{
  "n_head": 3,
  "positions": "rope",
  "bias": "none",
  "init": "normal",
  "init_std_up": 0.0687,
  "decay_fraction": 0.581,
  "steps": 5986
}
Each number is 128 + 24 x the weight over its row's rms, rounded and kept within 0 to 255. Layers, rows and columns count from 0. Numbers have three digits each. The size before them is the row's rms in percent of the matrix's.

# gate: layer 5 MLP gate, 128x96, rms 0.403, rows 112-127, columns 0-95
# up: layer 5 MLP up, 128x96, rms 0.396, rows 112-127, columns 0-95
# down: layer 5 MLP down (transposed), 128x96, rms 0.373, rows 112-127, columns 0-95
gate112 100:079142139150132107104116127135144167158150099133167167146121113143128092144153142108146139097151062103068111138106130093132114119097117120104129111133151113152170134156102143175138124137133172159095081123094129120149110135158116120154106158121116090138099152140164131127109145098110131125
up112 101:158128151165105128080149123121147127161121119103111166174154121128091103130163151139156131106145173135122135112134160103128111086140099119083185137140121143106116127089142113149092130137182134136097111129136109097113144148138139137122120149141100110182099106107150164127141162118121096087
down112 098:099118138187095082138132140095085087112169124131101109105114095167136144138176125154127108156113127154135144119157107096133104146102097125145130127138130113083122160191106124115155144156117114118147137142130104157110085129157118103140164106115096128140132105114129168141120130141182141147
gate113 115:149128150135124138160095112135136126091133111145109132149134118137157117115121114149121101153133125113085090112128146142152105111105146116114128158150128137113138097106102118152135130181142136097144174135078134156060080115069067095115114124122133134135151157127116145159112103168091165144
up113 104:135177149146141107125128142150141126139104130174156117135147143132141147192098140159156160097121112165162119139173131120139165132129130139147119141155164092130086136124153119119127074184099146121120136147113156134170155128146110122113104111156140125121130172131159091184142123125103138095
down113 107:135165124132161113115115166135108132135097094128136130171116139116126123132126095135137112122115091111119139101115126139101154127147113100162135131085170064106123136122122125147094127143115124127123133089127144154136129162131119174096114152129157190127187169080136155153151115173148126079
gate114 093:153114099098119168135106111101168094144132161132166159143143102142183129122063108124147101173129159149160174153170162123112131138139131120147124121146105082151135128137135104110096125149088135108154127104133112136102104141122145136138085131126154119106155130150144159136177127137108088131
up114 095:111152103157106106167131136131128128174142127134122129102132106087114096100125130125151084155135136157138147134181143134127105147143126157155066118117138121106097123120111154146145091089156168128132140188118109138067077120157122093161106178153124163122141123121139114137125149141122112136
down114 096:151113143130120121103138116125136126142099125097133114112103155096138141173150148117129135136139128102106088105143152168107161139166123129187124095075161152111137071148172123144138123117153104165138164111134121111130112180135123142122111160099075102144131140156146066136109101120123140109
gate115 092:140123137121140070147121139143139142141141136136129145137136104132081136111090103111134134102161120121160130120133125130116139067128118099155177126111145083110109111128075130170099093180120141121196097112151087121131148094133141138109133137143136116153120141111087170111123161093125108097
up115 101:073112134113142080188123141129091119149095116120102119128134121104150138131141128114157123111151135137147100134130071096125117089123129132174127124134113096120120126190107110129081120144146124101161095126155161122104139089109099114151124124102149110166155164117115166115130140119118162076
down115 100:133129095129094150110118140119125112085083131155122087097109127129086124149157142103110103141126161140178123157075120115123086167138123165141109150139135153152113107117077151139140185128091142125108097134113139125098116158130129103112113147128124174104140160122106109151164093169113142129
gate116 101:132128111097116156152084126138130145167114126139121118159109138164129136128109149131143137142110113139075121129053167174127156102123106107172155129106146154139134115110124106129109168151145160140151126160096121117163106166124107109120138121172078102122122103150082143099159143168113127143
up116 096:158101089120118148136104153124101110117119094163093109142138131088114109140163086140117137112150140111130185092115112094149083138126161141138153086161107133166131194149148126123097169131130128122123148107087136147101151147161138154134141104127117118104098161100172110128128100134142116138
down116 097:106145146138163167111144144162055106137119092122089148127121136085115152127134131154133114142130091100111123128157132163125154131143171102133109102138133123103094176126134139117135135124094145134103164116165102122108119164134157136059127158120124149147124127095145117087148146158092092144
gate117 096:093093127101116143136075161136135131134135166154136126180126111150128094117099105133150080121121152151133089148130130158131098112155130131137134102112146129112144139123116132114121111082122125093102079100132131144091136156139132131135117140175132158101191133171096129185092103130126159154
up117 092:146098085140169140128159155095136127112142077103095111125087146100119160112117113152155117109105120081123127134141106160130119133070125145089126133130126145164080080102122171119115152112099142146138127166111123087152168159143148126127148085143123104154150121115118119086115127126159124112
down117 098:112133110092136168149154118128124132107145116125131071110082153100143135100100084109157110107137179135109109117098127073110122156101121088088094137123091166139087180131157165145119113142121123126099166136085152144124139133154119105110116151132125117149146115107157114131154136126146098151
gate118 098:152126136129077108120150130108103143110127126133156150107100099118082119132145158093187124136150129094168125117129092113137135132129111133121119124123172144139120129130154109132150122173130178137106131112137096136119144186103163122082133125120148115147119129147203173093146110161173119129
up118 098:156146165082105140162129136118084109128144127130122097111069116127104112113167119109129126130107121116109122131116099076137149137147147141124155116144156166163122154129154109157120109082147136139111163154161090101108105153164147122077146120107147125118145123097152133136082067154121150140
down118 098:177093121149136099177179092138123161130115131161159122126123146139134134143138154140137123120093187124108111122111145109125130093114110162123150153102190118102113116112140103113108120130135123104142159178164114136142149131153137147075104147108097127135127086121124091143133129090151100170
gate119 115:108125176101133093106110080144162184143105090112135131144109142111109123173085133117131142114142103146146133132127113113131143088090170094134173126080135134132122112130102145114145138144181157152108124099140152139136102158164149136108154122116092130144141108155136188130163103128119127141
up119 108:134105114151138105089151082121139158177118099164110112116122090126147134080104113155130095153169123144124143121113174125153155141133101065143138115109156114142144145143135160099108139132105150114124083140155112069135089140127122122170138110140109128167110134148132128171124147085127148118
down119 104:112127168101103198091119135125140121106106135129104138126083133123137124146157093086160150159081077143108115089130114129133156156140114160085140140109132173132119132138127147126144158113101144092119127114100055134145136098129123131104108098160145095147107116135129090137111145122118118158
gate120 093:129144127151144134099146102138111130146108118162136106086110106152144094174152158104156100120157135140104067122119130119112144099112138094145118150173148126139093138164097136113126136123121110115122145136144153161145149125118064107136123163151142156150144126132137119129059133062107083125
up120 096:115160105157178138134092146088143166132134149177147142160113082156120173111127142101111145149125120131106116114124148161151105135110123121157098101138115146118089121104084108089107103147085119145142149133154132138149090136178123137136116164113116128137177149152126126115091096163092142130
down120 099:106126142099113100145118128150159134125144108145127149136124180111117134140104089127151134145130125107149074167116119149150125139183129164103120112132167113097147134140113146100116083160085154118166174158131160157136141123097118128174150120124177121114085144122167157126179104118135140122
gate121 100:120087137103145108107129179149108093129138109134143146143120096171142153106125157152119096156179124137098162081143099161117147176152086119149146112108160139146122130134130128133126116123133112156137137121093128098141077125110159101143111158135155188112121124093172086132139145099126138125
up121 094:088181096128083121104139131126103172109093151102093118113135135104140133133120176112125157143092125117121097146141134144136113128143150104136138132155110148138145138154126120093128126079153106108127152134140127122095105135128153194119108090150096076136140168157108126172095141160127086116
down121 100:104109138125148133147117118108136116154112171103072100106129168129102149137156104146118125134124113096129136147102145176104159136090148142143136111125159124114137098159166142097100157153130127081084121177166088140169121154125128147155138127113080129140071104117133128106115098150104105131
gate122 103:107156088142129128088120177093133139134138157119153141102096083171121141133117141137136152150119098113175177084116132146123116143120103112143134136122174126147168130147111111159140165127117092163136096101093131136106093155118175103145155131147136103145130148129155141132121108141155072156
up122 098:129152179110098128143110118153084135104122112123109157161157136110146143097157152100109153132155125134109128152154145118128124146152156142119160133150134128109149153150093164190097162088104110092125189148137125148124113158118089144112131158118105140110148137164166114182155147112119142141
down122 096:158121149130106111101126135118156162159102153138199174101143170151103134134139158125121116151102135141128141111127074151159147114111120159159126134147123156148161113159114112124132156165086094105099136117133132134100163156107102091101107084132097128075131130124137106142160139156125134107
gate123 099:158107156127105065144182096186121129147119104127127142134120123123162144096182138135169141146108126159111153151133143147123120107166171089091137173142123153114118141110131146124115090120095120167121114115143173125097130144099147161131138157075114110123125125148118148129164103134116124128
up123 099:130135081171121138138093081140103120124120111140128105138127158128122150110090120115123108132173107170130135084157141139149139183104117134110119161103140118124124129102127138071125161152149118142164177132127128079084104123126111129102098111143119127076076166147137115143106149139121124162
down123 101:144081179069138139123110134131116088093124127112105108132167165156103117134136119118125149118134092159142132115153158130129153099152134106150119084117097146131099099117132126151107160128126131163126098100173147104176107108107113164137154132153135146122105073095115185114135124134112155123
gate124 095:108151091158122159147136124175119162132151111157143130110096120129128160125171088104119127113159105107126142097144131099167146117155173157135167134133141099170124119147111098144115138102144115157153148108183114144079151131137148132147118137119165135153160104147132168131155101125074133165
up124 096:106140074107105111124127069182131135108152158150144143090091137117121115134111086142093138076147131150120133126095135134163141136162133165130160123137145106144124110120128145141123102136177142107130161141094137120115156135137133203121093119119171121109162107104128152158129128110088140131
down124 098:143146119078067073155132082118181093114127167109075160110113159149119133145117087095134127121121150115157143117127133088110106133119097126142156150103103124106165125135111127100115127158109138104123161139134135122161092145125109138118101139116171124162128175114125123108124111121153100097
gate125 099:171146125127113181115149113112083093117146113151116118118143111134165131142125128097150069182109134112115128152113157141092132115135113146113161128131124071118122102084174113123148121132135118156093081152125136135096118138112129108138149110153096105134076152105131134101164144112122102081
up125 100:126125124134154144167180148097163092176103124104133111161100108120132148132139123097147134151115141157139135117120148148153150115172139179133162137111104145135151197196150149138088143118100101114134157095147104126115143118126111107115158103117143127108135157109152126130127187134118143116
down125 104:117150086129094140129128154119125101163143136128127104138110111109136083150132164116111164125159156083133132138152138137122135142120110140084143125120110147125133175094169103111138137093150117078124125172141133151140155152143091144084151123093159148142108096190127098131173137116122165092
gate126 093:151135132117137164128137135107129095149103119182169133126127126094088129133117137144143088132095158162144101127166157114126096165117126107141121166163104171137155133088128106139181071103160109109118146117092092130099071108156135128137103140123150137134094102134141154138143117101149125111
up126 093:119135147153139142133124128115123163140170128140134126126104138128128149122136110144109102132155124111135091107149070092136156151071094137155140157086123099211116137132114148153097116133119137157125122170106133154166156106119153131131113117149130119112142098175085136149157094151094168139
down126 102:135078137127108160128154130119088133165138126134168159125138095119101132111162141166138150155100109177114112117095102146141097112115109156142103146159142088124124126161138115116142125155170101128111104103089093129119158132126109146144163097134149153090138156147159095158149091127075103147
gate127 094:140095122122115085148079159141121147143122117111087131132144147107132093160150161091126108150119105168112134112146146096144099126049107127130125131150109142146136117148118177109096116087155138113156118101092162140134092116112150154129164116106119090108121097148139168144163155139160122125
up127 104:084148177198092104111127149113131170137099153120152099132125085118162143112111110115150158116145142158151157086139095156129131100148177149132096148134109115135128122097115098150127144118135103151127131120170120096162147113109096140140142136145160154085150137127122089101143166139128135148
down127 102:098109130138103073119136149123129114140129114102130100122113110141119108144111181114088131145116130099121126110100191100151118115145110106124125123113163131119133110128150147145142123153156083136162121104094061122098126112101156091132141076145090133125149131118121117100125097193146128173